Part of a small language model's weights: 495M tokens.
Each number is 128 + 32 x the weight over its row's rms, rounded and kept within 0 to 255. Layers, rows and columns count from 0. Numbers have three digits each. The size before them is the row's rms in percent of the matrix's.

# layer 10 attention query, 320x320, rms 0.0273, rows 88-175, columns 160-319
090:091120137121097132099156125161150143147086172220088123111142150118137098149138131192088102185144092138122102143103082120096115108100166059112088147102122125121174088099155049152147154165082141105122097162108118118152071127135062142090095140132216100127148099118134091179133113139155130136110099089102105127152129120097114101167153123145180161185088142132179141113095131116161085090115157129086062081154091114158203075140142193154121092130162130120176154084133191076095131159198171
089:162162095124105128132142128097121148113135137117156098123147142122174180145162152069117154164147111135134147117070185135141072151139088181045103167097134156112072153122085146157124100114226110153157138115140135152123055146133141126146141097134174119138182180119124123155107111126105158139082128102134099161145182081140060112064123064147138102190087162095107120103172175130143126135154118113087189199129128151104141163120137157070132124164150109125104176131061132113142127122146122
092:144138150093089083128095134125116142140094107137124143106159098179093082152125083076155157152130185108138118146078091117107130193195101159127105130148115114114131160171093115119137100113106158167123096164134086097084137140186087122130102074122120129130161147117129127104127145155140120120098139067129104057169097159136139146161077140103109182165107074033125154155151110176126195068148134136098165131112169169147138151106193136170141103133222120115102123084157143140076179099118122
109:111069187114083151106085118094094155181137142138159119123133115128097108140174076133144145166201131158190136120069138112097124141150138130149123165138184117129145125084093177108159171155091088122117138095121135105153130138126197073162157161110167110131143155122078125121171079112081140104140151127087134160155087118112155170146112148084159120150185152124131163137121104130163139078044076073104124140183141148150116099147070041128150146114196097091117114097097107038118153096112170
098:129149109064131141165141105162131100104095100156173171133073147113130165141134157139155140152095089147142135123107127181127130143157098146132097107134098123081146219080162082187125083110090120128145084112158086086107164091134147161106148112114178134146144177076132107142126077135132137159195115158169105095112205077117123085133129092075193151134148120126158133131081171161139109192041112151117119118138163144064149147133140123107094122130099138098129103126103117203076117112096111
093:166110141141098130116058096115131112115156131105169104095085185072184202125183138131138074077132086125173177175129140145135090087108117108098185147129144128097120146171155113147079124172170157086153138083118151164136152152116128088173111135100080128141140076133088151156122134153122126134081109112104088074108111088132106091083089145074099126122140139129138085109110147122134095134101188143177136148161178139143130123152116154086119154090190112135142091149107169098071134124116080
098:114112112154164104170212167143215116106088088138109121077106147103131157146122131097131147111173168142106106115063119101123137180120168104135135164151076079072148118161115062130125146124173135149163114104101099067116129147129179100104150099076110117106130127124120150154103181079117082096134091104137121175143103128148124099118095121135126128043124151160163112082080149073133155174077171105128122189110135121140110180136125192125183103129144079144140188155080130122103159102170099
099:184114162155128124151133146168183101136073096124118171110063103197156108142128141130165104120060137155151134151135090147109116147054133145141154080113103150116162163074159109089118145161165129149168104092115128147168148089118131121121113126157152146105120068114142124091108142074114182137186054135082119134150169083110074172167143110171119090111113088157141118170100165117160163119154131104159211144124152129189073111126114188095163162071056159126182155128094136088091119096091109
094:150187096100112144081164152100163146124124153065102099128159138106156178156121119104100099122119123178130129139111132186139175116086105055099147103112109135090103048126101155099073210162172057047139123133106122157063071125095142153136126158119134144092106103176119155108095162135122130086108101097134151089112158102111114114197107090117070063144153139187112165178188111100140145126101087128133091144133073160164143150124139132093151110120069159139118167103082112132119189113187149
099:185157083217117181095124111136099085177101128161082175112172178104101172077106183137163099075040119123095143146090110169189179115127062127126141104109067113112139101144121076102126117138162155125151110155071136216115153155117195167093165193153114129070156084126119060160126176140093135154116162148131113180160104139149129129175107148107155138130077140144090107176115162078058168117071149123119153148126092110155157143135177139157147130075127121144112122090172134085090116122098147
096:114061063062243136213084162159128108123099146188119179073157116115114094071135129101046148119147070112119100108083146105136140137143144122183113115168153113148125107138111135114126133129076104132115181112158148143148171104140076134146152099153099114109150095087162104130053145111102156183123094179115081147126091137157125119118138120188111171116044133173103101155099126039154077127153163081192108096116118091164168092135175124174158104134082151140174095134131182221146120097107101
093:102146135161132123184082155136177081119155154111081138128142167066099124135138122085158143071144132127154084085159097082149098105103152096142187109173057167118147104157156102144121127107123137161151160146177051128100065163141090073152128100121133116116167084141161069136107150103108133110087109148058148058104147134108150129137180107128141138166117098133101096084137192091049144124063107131093168144115112155114079139074089180101124151152093175082080148075181159106140073128143119
090:171140159136147131139125139165165124122156156193120157135131109110149130099128138126116088128118097142077117116109082046162098140164122172080160084140095083190132160103167064106134137075171093102095127115123114106135077099126148168088186139138094100150147140138107059179073171139167138092103099108107117106123116094113169124132149124169124040137150140097129125115148144099173123151193123107123187094127079119199098122116103158157163132120111144116121140204062140138134167130125166
105:164145125132128088143112137155106101092124185101136132197080126169097140116193115150087185128164138161155121084108157154136121010221110066111114161090200143110122102110116119118140098170124106148174104143118115068131150169093124091114108163124143067163096169173119116101138105148116078136107179165113163160140115160106139120142132136089084059114160182105119114135100070180192080062158138142135165130117103167125115117167089108106162131141186096117095123129094133076099083152093200
097:179099182127148103158129128100128083108122101182085157135095129093155149124119164106107130080133135166121105159121133154053111089120137116141108066144085139152124098138070138163083134113180117058155170147192143108077149077164128119149128153128140055192157116120127140091076105161169114133138163158092162228141139137039086124132206114134173174137137113142120114116118088116114109064157104140141095144140086135082130112121129131142092139182163069094156096140099120122120145089148146
097:117144101153056116110143182134111097104142174104138149160139151155151104140036120088123106145145132115143108128170096112149156087174114119137223098189142114155074154166172175106140144181097134097152103133065171072130118149159147105131154149151164084141130145136111141135133077109074098120086167050164136162100141126157159157137094137121163130168166119142100069141135090155136146121097084146087176106180164112120103102151113156041117127125182134117141194140154150095062154135162115
089:170102115160150097143137174104060071147146116157182125136107115177104166181138083131069162069133144141108097220154194139071166147076136193157106100116117118078116123128136123102103118127129152051121072154111103127144091058166184055093154111165079089140148153117111117141095145059116097149148118105124182164141090133121184129100109114117106149145168106181100125174152136133102168096185099126137123130083119154114157122141083136092150127178167040112162155154115099141139156111160141
103:175134095206133084150132130147121159181100096107096168148142123115109121124112129079156116119087086056101081119119133121176116159126101138143160138088095093151081207188205071168066129085145066118086114143101136157117096147136139152178115144117099112162135146170123052102065149088148118145096081106158084193125166094103115126128140094172182114141065120151130139197093139127096115114131138109116130104101111163115106093123220136166123127109048075081083108168189166128140158141158098
091:098125073116113085167088143113158086171164080146138091187118139127116127159144147097151091136135101049103150161110112167075114127026171147102099121167133122102134175122149127170127125136187097125146102137104129156115100122058084163094095138128123131074121158117163140057137155123091122089106149095163183097107109143131143155100101154149178145078066115102093129149149108105061186140127118114136165101095170100077171116074149110108131091153116100171105129193204151154099169096105179
094:092117059168124176119113180185128077135113089133071179118191183090143127131113173075117125101188148086082079108098174061166105171127131125178133147160131132124137158114097111131107101121197145208156105132132130109114149075119098151140172161183118175155078127143096098169072215133141153161128096109192174167124149150150105151102140126129128103111147045090163104170136121111133114125092052103126129173148136113160099137162132145132103152125128059134127152195171089086181128097091103
090:154116132122099176150137102098117124100192118128109131084056099110178092099077117058149093196055154108155117139070100135122189194172114151081165126077102088131151121094083106116094120122113197142152109100128167107087141097157172122168139194092155149124111156152079075122116077170124156157156175074115146155149169124131119100160123156142153144155067091157076124159139138111142146137120129153170161159141101106177163092104131096120162073104181130157165126096156203161130089130143122
087:125132119120136147157157099126104159105162063131146115176096135132101095140121106141115133055200132042145109130109179087169129135185142119115104092161104112111188122067181105143123124098083183168086117100106117168117102139216131128079148128110102137156136084157105153154098133074141096197160102147172109153096113094181054147111124075163147062140128127106077153146090101155065147161099162104113164139121182134102117176214151157140149103156136059064101153139147163139179112167162090
093:186076143106175154098123116065137190126073141156169099095126066125107107104110095083100154180120131111095134163143130108082082131153106175080123176174177181164111127129192126134064149131153154179095145165198145185081129124176089111091161164079106114140148112131145155123101170138151117090150127078115112144156060183100125089169142104144087153135101109085080130141093160109125076128128124152141098135105079141102105062158169120135131123155113104105116104184140100113058089114167116
090:095186151136166138121135138079120085094128110126153088195129096092107106072153155150102114119121165095163149109101102125102114175138124147163104152129156098156141160146076118126070107106115110130143105153081168094104103116148129130160124062115172098161113131103123109105086144079078114098137086136070125068189207152121089133146137109157135144100109175173107135087100070126175179091088149127125170097118131131105149151115111153144166163101122155059102172137153170125130130113109107
095:134080111052118166083144120166158110082110152136201120153118128112105096135119160181168085077114130133121133108186152189180104114096115145129111095135190149076161113156144048168118147164127136097149139129121091213103142163146174129131135158103125133123139176174130179144159059078062112136087055096127129138114162116102095145182155143151107097183082066119077152118117144122074075140157147153093091149175170103117148033093089114108116132145158123122172164148101146177177119128090108
102:112123139154176173142072136163137127123074099142109146134157107133182107099113103159156115097154057082112051113182127107144111159108118114166118148111140119158148186187115092136114195120144158099080059144144131143115128066105072132124101150152081150113167153125161076136113101080131132148122114106121111129165109167127123072153144102198160132109145061086141124158101070121045171164161066132091084141085150096121097142140155150150135129089168157159121144153131101119080183149093104
094:146095163178125125157075079122140140157053157192157132163109146104152158070185135077053142120115176154187089116097156064114133121162134101129133127077130096126170160098114150126074119103124120125142095091157149179134157169145151118154119120152123192093158122122145152170158126137092066145137170056128106100116077131157219167131142154133106092134140138082151120113143105079139174118126085070123126115129087139132127140127074068120160110147104139120103194141108118083160136069128150
091:087134130099185111103138128131124139090149084076119144113113135152122171059078153088086124133117106178065195145196130167114141076124191130105114124131164090160165104154169123137117098117159166145103117082126160097141130092096157145164084152133144138180143123121167134098147105113138097155143138098176138129128148122129107133106177148129141189094137087134151154100086174192086115162152153095144077118114115116148086159102114122166178168140094122042174173125130127179129077162139125
099:127103173086147099127122133122124097080145140096126128119085151188094152119060126123116120191126181185127103199161113093145073103165170090078110099123184102185153158112144086127149097121086158105113138080091179071121117131119129119129125175105112088171135113156105144078165114142079130080078164182143121132139114090117183118134083136093159125116142169123175170146162103134134092090109125111103199185097166143116115103112111063146158138052133178131161121076168149189146097139117178
099:111210122121096131112147118145101104130186125103107146073147112161119150192083115065173120168188132100134074080075123133120123145106092118140138164128088120171146129162112143131131134108103072175200095210126139134156121145183103151125107183144099150171157138085130173144077130077169166118103087127134127167120122132149116163123142103157171104093141107149060139100099144108078104104150132122148114109104138129056154114143173091142152101097083125127111181167155103204135157118122085
093:114194163084135117123158192129142070071203204113148045185086137126159177094137126137129115121064113108128138150193190107162099147142093081112036106179117173153116070105180135199107096143117111104094109148088137142101123096147113075090093120126149130131113123142125129101124094118114135131131151147147106136102192173138100124142136137129122113106141087143162131112124173160132116137078183138136107051161138130141193092113126154151091123123127197070157095120112131159132081119093123
102:143150162150117118093194131078073125083150192145130187089082061103068122126091079170124169129194106152153125108185198123083143091095156150125119208121152155087120100142154143128159079187150121199091121112133158075131111122089107171114189109144123126122082162146094181155159069117140151163092163189163150152132084097120158106117132149117127130161148158128071061069065126161128141109185101121109150142182189128137111123206074071128157156131118112128159148127056096152100152127111147
097:114131157094117133171112140143166090142092134134104140136095105181105139109121149129150105162154149172111122077148198078130147173076160147144147124159127137163153147067189136103117190123164102121130174174144103152119132140157092157083124120070086164111136112209135094137173125113138149103129142052095098048121140136140119113118140091109143130133132082182186134151130116092110083136142136130092081156044094045173194175070125196136147169130174126173111125150102135116123187083098157
093:105158108244137093050131147162175159100096143170094133159076161127141134194120104125123175125040145105115090129141117086081198143128134147154116074160114180140172150116137112160106089154121073111102159144095140129117145140122085081126149108095111130111143111163096103155161124133109143129080165148072091106178068093139091147156140111144140102103078180180155085154157138077158099121075143166152123167101174148144144109092127141107143135111097125093128121130116105107184137140107101
097:131089167118067130114126096144135165110188054122148157114152104175151150087114189083157117101201125114124141134161136149181143122121121164172150143109142146105097053152213116170138134145057138161173116124139135160176137104080089101145196140174121145116174148088110172172111122101154171130098115105099168102131162147151152148128138102178121161076131087170168122122100082130132112135185120125080080095121131142050083128111140129168144127134145143140091140138114116115140153079175130
097:082207106097127157093026130080139148188178134176145098076169082150102094071095147150112104150192148174066161113138174096079157136151091152191152115117132135126109132144061030152137082131156153142108140124151143134123127150133109207139160134138106133144200141128157160153125124132157142159156189169177124078142142092143124143072117104164144140122121089162060165164191112111172130123124136071120142085164126134125151137136175073136154100087186103068161108093087195098175153147128160
096:145092055134144170139145135107120094099101088083142163086104141080108181153136066115098115096178119149117144139143165102125161125098146113141115134125115188091090143067198168127117197110148101132067144211119094167116190091142149171113111099122132137133123109190139155109114114108087113138138123140125156067076142108139025103123121156185145079049176160113139104178152113157138178115153118155168100119142130101083144155139180179151114151135080126165127117143152173113131081164143170
092:178154133117142141103133129149200168132112174125113125047126127125128136106123108202112197139099107132167152127156112104098066171087089148149115152117114133115128146085131151117071118105056128117168079100127160172145117110165128164179155162136106106114175100153184102082030138120182154074126070205140078132112131117169119134116134121093132122098136134149155138145097137098122163134135078143131153110149121120103117136132174201169139135153134168088127167155168115092168117119119099
094:178152150155105158108098133144112104135146140088151156078135082141115117126089197080145111142108093128119161105059133119176146171110138122213166080169160148175165158163145127129140107105074171111166157116106126094171093160096094102115152155128131125148091098054097161143137100090141144175161081183133122078144041099121120154110124104181106167070124103175098147128137159142129121114124119104121112142126135147137175141067201143132150156056119070104067150206094107193109112075127135
095:176105151145141144134127155094175171158106121127122166122108092073123084121119126104175059157135120131068168141137090146116091097195123147171085095159161090119135107137118168109107123106089120183143096149120144123145128114117104183118218159158104131112100133170131084201143137132167130073110118153111187117072108111152215112101148147176108118093141122153106111151133131135100121143113127145100136158117121129081176073185098106156065154072080088120069148154219155168093144137147121
090:180104139162136112110097101164199109144169188115113095115090169138126128096095144079151150110112104145147165163142145116136119105112099102192109121124091146125083134132109128130099146132146102099163110107129133125103219204158133157122196182087132091153148167140089194098101207105175146123141116115059145174114073130159184151093119135124149106086158138127151072165051099123069094106154138096096113161115169167070066046136115120168170103073118114169135141157136087103144081085133194
085:105127109088128123121113126143090127147109147061148128150115173111134168146118124129192128122077155057136126148131170162130097113132096163146150113091071134087145053185098113146111123158131160078103143050144144165194129145064113123134211186096139135156178114118152144154119174096182097130085107175211062142073145140124118114116164111135097106147113111172087117132146148147048129173129192073121077151133161183160145164102150074155126173137112130110122183127090140155118152155106104
088:114109124161122128118114124154135143094124126162098188132144160187154083154093108051115192160107081101135141116093073147137152092117083103197112137113057079177162159097097124093160229092141144113159122195153090110155108124148098099131104148136089122128142087155184146185112148098122132138125129152138080115140125145135118162116110091126130057160152163126132070105064184116155111104087131151035118083072149138126141141182186145078154144083176136118161207118123122117094104149093109
095:149127114071057152204091093151125149170205191128157154152195105088131146119076119091154122101145174095088085154156125113147084144150129141114119094113084130183104138107112156120161102085135121102166126108115140145149132121127126149109068161123125183111086127098171093108100141131154124124096141142131076135161144083117126112128199142104136179167152068122082062176124082111131119167144155133168150128102079151129077188113116082130080073169050184150125134102132130201125123153157132
092:130085064114149135123074167125095091155114109173116225095122146114180099129148084214177157158161159097115110071115088155070126080193138114047076133137143112104167210167096146125113133129072118090113122081147179138107135140078148137101154129172117111158148214138189138146093114123103063149116154103170181139112148113090162113095090142122157165121146092083139114101175197115101121111074121129088144154156077131182121120185089102110101121124111122108135105164174103111128131129108119
089:136138151108105152084150135128116171141166081159082132094101114119179111096133123073137179181142134106118103117119116093129101176132079130188107082114110180145162170160147131170140113143094116139142104033076138134129097086119104130097161130175137140155153207121112110117107107135150203170172073074195091130158109166146154139126141146146118161107143092106129207134116106114105201102133092099119131137080158141138132175105202083113139130131138089114074143149202082149125198165148115
088:142114115078138124153156119145105148154080118111139114156082151135156133161184100156067133146158148147100147132143167135185133064130092135113039169108129145145088112101169168126149104125062182106149160194162127177146136169143065149081101140168141155147115084123158221156116108096105124178160126111031122108108117118117154180091157080106108113069108122136149123079113133150130213157150088137127086144121073115117211086190113088104121126136100099131101095130129203200056155181140132
090:175108136145088145156106098149166145163115185111113129099140218155126097109199132196183178154162121192183115140124121119117145128097139076133113135160155107073111157107094138103206184158145140155139052191145139111152105109118147060156192143104088136089167120109192157152148102110205152147147102089157102121107100115188169144139110079117158114138120118184127204058134162158090103152119123136113065078089126119137098062140101065142116153104129112104172135130138091085087171052093130
091:127094130144141204162104121132093125134151152171148112166146138158172126079180116133104140084215095083207146075127107086095128126126103118120151074101105122163169152125084180147110107112125115125139115056105085086077193174118082166120205203107162130112172164152092108162115130137176152153193171148209141126173117139131178130140093162124178128133120124160057183072071125142098096147169118086113162085129109098090103090167101089147146139085097120081110149172114099150170121113100206
094:127109121074075134132085108117136177120138104127108135152087069168139057115086104118120115153130135157090088155160156105139125140158164092136099137129128186109090160116174218123154097129132168136082089115129103113088117125091127118088125045100166070127104082107091177131171083200128108090140211108204103155175156100170196111138123147146084133114122091116168111062144101183102157050172116209133158150140121124135148169088149177101114104154096152106116126101156109188143143132083168
095:107140048150089106094094117130127136112088144099149119150149181107095137114133099135122198103216070176135111115103137147071155129110127167154105132108149168149122129124122125118164163161129170122166150120144083092135139131097143104096152139110146139134147120163107126133128126097139109177117092169174141140131137135127148132156105140099096106064103122041200162135140040048159082173031079151182093144145111194104145070153103085067154156105149177120166169111106133195135193055164094
091:119128121170172166097102131174102112071112134112142138195066118113118187143129128156094111101162185115171099103095105164119171135176100140135146179165149119051162121151136124083215098143161110107140127146105130093099189162129143115140148148152127158114109130108092129123123143131079106150124156099112122201108122144115122150069112170143110136119158178157145095142139108124150106135082183097107131185173120169108083148168113086123110161142136145162125107100079117084143084178158116
093:126149116179157159117157139118115154145128166137114126117065152134120142139101124126153129132103138126146090122125155118053122183138136093182134186093138134112144090127166102123116123157121050104178151121156088155139169092124137071122126125104117183161104066149016116101130159100169173151148116097157098135163132130097113091110058135134120106138137138137166121128114119070144144194149139117109104132057130130151121080107095176142136198116159051153133172139074097138133148154165106
098:166115090087138174121144112140054157140143157182065157080063101107097161123174167073144109158155121151083184085141075138127139130063093115162199104120122184115114071144118131138132129151140136145171145141149103047101133151115094106119155159185158079086103134156146117148135124151161177194141162087125100086145082126180147125095101170143151092155122136090118125126153139160084154119076088098099124125181118157150147088072077108109147129127142087145101107104141120148088084121169172
096:091131111171126108124094120178167119089129132100164097117135176072131097127095154172120094143181118106189146167122183125169145049082113105087153048143156108101177128137123105085155138156113125137140140159155107174152137078125149185144178161118080137143122159135153180147115187124118107150099125143103168099143153154125124105114153172142122056147133139122102114136085117135157089130138150146128112145170134098199148082150076131127095135137142081085130126187137137148180127151091187
088:129135185061117164118089104108126147171135180207169142151108096146108111141158173163128102093157120167132089080072106173129173170160176104130178145147176120087099116144103091116159138089076167149153088154145179142112146091130099086141081144113104148119169181066146168069145141131138145134180205101165100164167158085084136137059138155108207104173161164106103188150137105137107136112125091119131131128093142119156113138106103111082125082178173140049133158115164089095098088137152118
087:171133108147115149162074124173105112153133155125148118149172123129166176158184209159135114113054033171153166114161148147163133155055126166190135107114155153108149035140101086165186102134129133092157108154134070136179168154140094122120139191150098139095101075166107114162176123100124177145138043164075205097103111103180129127159079152127027168135114085146103153115134124086091107070135114105118125075178118131077118088135111150183068168116135131118109107200091136103138197118143114
093:131138072188137167122116116207137103108164169133102112101155178156081117126124165097114110183171113108124174141130067118106139120115127111143182106123165168140092113160117091122148174098123121147142183211075074159148145143103146135127180157157146118120095108127155124125075153091143126187128088111182103138139101089143109117117128105161124036129078168093094137153169126107074082103154152156133076142108146141094091151117171137167129158125149086055185137163173114070090108154134088
083:163129173143134131142100122197151087151162110075114159116110161062071123091061167103133105058111113119148135163129151112119160149100136143062174082132097088163122136164138148124109112148098078093106139151167143123130086083125204160130158086115165115143160166166078161159141103072139140098125121215125137105146073088112134129137120116194140126124103091143132140187135169111163134122106176128144172055139105132168147164080111120187117130175146061066141091137139155112160166097124130
090:125113140096074106178125123128111115132068141057135208091141088092166113113141164139151113080094187137099086109124103125140149119211128116119097188130208102125167118187132139112151174114111104149112102132129124100061157148139119183144114145172115131125072151170118121138149162106103065143131117185211108173115123179097127128089154100177116099079110199095124148100141145195103057115120076136134099137118105155153138133171102135106113125184119123142109132111113117152150183156120104
105:089165102142098111105183104126107127120157109102099173095143114128121111133114114191167190095139139131119132159107151091078107094104094126109144137110145140136144159129160136153094092105142167140100154099140143143121116092138092200174159046152109126146158058140150187129096076138108063099105135160108080150160145117149096152096101091197120163171084111158168099081073123128162172139085141158089132031124113108152107162156149221135148149102102083094117175119151152154159120134130051
095:098105183104136094079118114116149093130139151100145159132084113059093129139099123043086193129142165138058126144166133106163185141124128111155143168105156092116104115225151183152175141094121106125111127131102093117091158149062075093128080108101128095150155112104174164118136099104139102099101165132202168159091156196152138170089110147145129178087157134134168110169146112190086154125095099115170148134125115124081110167089078103078160082109130072109092132087141106152162074182180102
094:146067188156111154122074113137128134138159121114140146168120152147158127144204105231075122151147070108138156108123112087101122169059128119171104084098162150113159085111078179080065168089083138115138129124155185112119147117156132065130113158128164153120124125073135123097123105118141166154163073183068117147166122077124103115168112106094110126166104132141144155093154092172141130145151039095142060059168125153136115075120048119079132122069113134088165104104105114179161106164120162
089:090161149123141145125125129143119187157138183138112085090091130159144131179076146059128115156116169130060109122133154150099137135103146110124103143085128148119107117139164144110058099122139166170112144142132150079075143112156063110101102087175176156075191129118164111140124147174147142095137117100159186119105158047207098145158130086105111132148126088164174143155127172082134124134118077136032069150136134123172104142168117153132162122118120126141060093129129102109130113055145129
092:052097057153131106118122155152137110110153144123172107136097157114108054121077132110124133070107145139092096157109119115094103168147168157122106119168103121135151171226070071156089105140139191113119143126112198139157111117105189068134089123087190119099110133089150136133140144147141150108095142122091111143077117149104115113154158145098204181155130173100116140115153126174186103167154104083092155128100134173105119160134156111173134122144166177126100139103137113069097051142114137
089:125087121151093118124139183130142161109086070204092186066130127111131115166172136133191120153096126147174131135137125126126162099104110087156237076148137143115112128060082161143119150152117191128135158164083127167160109115130107158124140073139163112104161114148088158125109116066156099168089059126140170162092182109125088141106124132144117105100125136165159118125128135135136087147101083114090115093103175137174107133148085140149139175128081127132138124115173135117133140175186153
088:127081127167129137073188120124144136139115137175080131114113135140116066079162139144089116134112153114114176135075139146117111110143153096168086148137151155127137135136135146125159133139128138116183113173139104076114181128116107074086116108117062139105110142181099117121140212128097100092132195146123146176096143147158137201078183144160101138141171091193065129175150162167085140109072060087131158143130124154122154108117178110074112132109174084069132128090191115167131133115178096
093:148164147117133119110111150145154147113126118089112132144148130100143076140096129155106138181137138097079116099147126109208110119139103102089206122045184161145123156129149115148128109127095128063103123186160125131058222159146160096148128138106109126141189143125194139130133139166147081083138175130135121143150063133141124126123129140114123042154141131108120144115121139198125125129146118124084149179141161185121149104110193093089166182104143229091154107152109115187075112097144136
091:095154129165110115158108155138114185140178123172115104164101089072133058178120068167071074211152150136123108121095120140164064163137170128124167153165110129104091091108129199135092143122132104111141185128139109126143084241077128146140103071112138187184150103138144133128156140150108115070160163128133197105174135182092126129135104099103102131160095152166140115143167138135118107111094112173076155146167183155100119087161147127113130097105132103179180079123143132128121119159058123
094:060120109173115141144121162114146123103150123100176148091152130089107183054099179102136129129093138101146107127174103151037137154129105156156164135114127128153176110120169072186134134124070147116160136135137077106122057108176115110137082128137119148107149113073164103131136132135167148095173099128056111100084138180092129152138113114147151162107153121163163173154085068113169093116170170171078076099180199132121083077130164171106102150098174187144154110127108124087143068156089095
091:128126179173073126131117091109074104157152162089102155165150129147121078146098148099117141108137146133148148137089178055098132192179119158134136117076119150096101124168137086166095123123169086156163104143161080108120165198082130149176127125159133069090153114124143108106070070079164112140105183159178130134119150137126127133101140144109108105166091149170068160076123096116139099107111136103073104144141169076175134108174161155193157083170136118153122121189153121109123147102121082
085:101102100182211125133162115159114105134120151122131117185132159059129161139071200066160139159191106115131089131109104105117088121130142099140114149071129084168171121132086143087132111196114129084093118147138112173128142159119139114118168144135109095111088114125162086078188059135115197160143158099143144106122107201136178140136119099095174137133147110127177116132086122102129103171125097155124137164117117133109117117123141201154048100170167086105109104174129093048116183112097106
084:107160119139086085126147138123143093090121175075098121130126138118151104146105126154126146154205140155185146144044178011129093100153125160122132137103161162135116130137127134146173121160142125141140122145142160106146087174145075122128165153156123113158093141204193090083171170132164145088177097183094147072152133160090090107089151114163121177127166149137141134108103145093122169156140163152121149185076091144138122129100146116170153179111165210120125158076111107127123111069175139
088:168123104110087137109132134182150116124121157141175119109117092142125120141059124174088117108133161122145094080084143144061132117142166148113120136115049148109114132051045130124130144118130107115112126095094114122155154141115085126079126166124137104136113128126134144148095089182199145153139150131122179151154102182170125055175123162146191164140150159092114112141128104062168155093113110142156149150106122167136144112187134122123159140111120108152106121119168122087141187113086141
106:192136149130093171179098128160105105134119114132076172126127125149115110143116142115138131151152132131095097114096128186137146132088104114087127096124193167135100099161116117097136125198120097127137152173142114070134133128130165141181131150117153090146146218107113160157136129157126135164112143112129079181189103085126112147173104199145082081122129147074110152119138125178105124120107147120100101166147122170086183130098146044135190087153176100064133110146151126119129146090187165
091:104084162120122139136154155100169124138176113124212133140111124114078121105100124099136116111150109117115148082094127171142129131124157093083127138109125125193115086089150129152125096121155163186105109170169109092136103151156102180170090148147166057149137150077119153119122127149134099148166114115140148162085100150118126179148149151160136107142120121113098158091163180135108151138175058070140161118130033143148111112097179111164120094151192125159074060133174153143127099125141096
088:143090106072076092144097115145150086130127126123168091111140094075125078128106051062151105108095154130136123134095101151150124112198043145119176136142126154093130133161083105158134129091154120148206220142128138127130142070145193152087158081162104145116061120102140156071119154173131071107163135073227114132113150194055191111132122142138113133131141138175108093143182155166130100143175165098097164119097161111110107133115127086114083153111162104138100100124131138129125131117163127
096:149193091144174143096167169086097140149146144166144148151182094102157119157144107121107130082183103150169130185113129194094107133120112148107119085130097184057134128177197097149097115111176110149121103115114109132094074067090137161148148131133101133144154090157155084186087130122119162111106099104119110178094166133137070068106140130105111121122144168181118123126143126084160127164176124139149088107083082143124136103167100157152113188068152112132150131150140108084192116162094155
086:097148104097117175098138155101084112121143133113151125090126134145105134122075127097164061159210126101142086147104156155123140135147137150134152091060111064142136112084105156144089114130103126113165096122097164125164158071137141073124130166126063134103102136146153163128126126121117155114129082051145144148006193141116137078105137107132198131141161177160083113108144162112153100155144124174196095143120164142145111096114128108160119172121163027113106158084151110133186121092095124
089:153063131158149093085107167064115086140187066126165101162141088108148115152110116117166142129167116172147124081147149177075172160108115118107144139103166151092094154140145156125186123109095098117071184070111185160148158157108087132125106103134126097136135118153142167082130125121084154143074092159054104106163120104140162115127156073103127153167159086147121097129160129101114173117138053115152089102148095099104211154189163151160122100147090126130103101097125100115172181084082132
093:155134136199144138106120098112151124118128071092135157177059116163142155162166077157177105079056086110121125135143121124147123125137118120114110100163108099174119141110085136139109120034092125052143129125095095132168145098183124147084182110149126164096108066158132086128092133112154145172213077167114154095069123083113070120122070135181115091079165182124135134134135147152110184106157130130158184121084144121036122102192130129165144135092078117156089106137141149094181135121130133
094:198140159127206149163153116117127136133053144154111165146139122084112134100097103107119138109151148142140081152129126145152138180093111085147126124143111139149101085110177158141116123195069114086097127097092115164126144179158175059138063100106177119143070114126132107157160078171114174116154147069110076138150035076116151104159162128017120084140187132096149155106131104095092055082154082142191158182163141133170144115184137119117132119203172127162103123099121154128086130115150080
091:124121093185133158106094122165116132139122100051089139102104145145145172088086108185134113163208171168146106076109155134129188095172146120118181116091108179109118088098134145103109121118150159157131174087114122111148170120106101124128123175110076142159147114196106172152117194196095149153162142127118151129146099144131155108126145088156094180101111132137161079146080121110116116117170099156149173134080141152098133073170095146134108156123106118162128117180145139080118073091174139
092:177144077133143120108142148086140156114151098185138112063195117092154114185103123042204127103131148071138130106153165147175156080151109155139093138126134085180121145141134138095117113055149131119134124163133140140108176147174143179130153052144116171099148077140032111110099136083150121127133083114133127135156129116121071096109183071150147142062085084160157165116062123166143163139114146122151138093093125069172098092137129154131114105122118132115092180128142162117151142166137050
100:134124118119110148101108153140121048131196133158113108068139117146189132161081155102152100144111146131171127159106083107142078079167099132165196119138099092138067138137104079143129102164135137120130148153103147159119118110137112143140132118146137126192122078140069094134020095136145183105136054131123161110164126086116084155114136117132159170121131107172194113168082123102107153159139154157145052147155120118161091084126116147089079173078118120212137134102141142154139164112085105
093:197102172094118132136135115087142185133103132164154055080133121157137098095100134145125114145115079119127116125117072158137141129090155148119113179141124143087165140145142124189170151122080109078095140143135115149102063130112080158137112099092141163094123168109142086116090175177137099133103155084134083101140147123138154113135092076131074109111152078115118145236176142192144170150117073114076113074087032153148184142092202143141125083226116170171077095105197114099059138179168104
092:125101196154096119142122111109100133067124095127130145158175173107153187132119132095089135085146141094189162076092096147138088118159186095121126181090153164137076120133100133185123125160141100099127122175109113149093134087153111168136114063116104145141139091086143145099117183139106154138078123092154183141097184096082124105175188103114146118083181121143110129122140119085109120081130106132137138082132164122108177179159092110128131167101142147184176174109168090178167169125188109
088:112152128205168128134113141162074140094188128116134134117133162130120141149133120166183112117127109141135137045110152159125141128104078151143059122126158080139144109147149131076126174072045137137174080118108096145192133107092067079148176126163139178156144123138118088109164113100132124147119094168095167109143120136123119182113160101150169185093175131137088166159145058118151118115146104106146050130081108104142172107059117144137116151181155152115124078174108093176135127127129167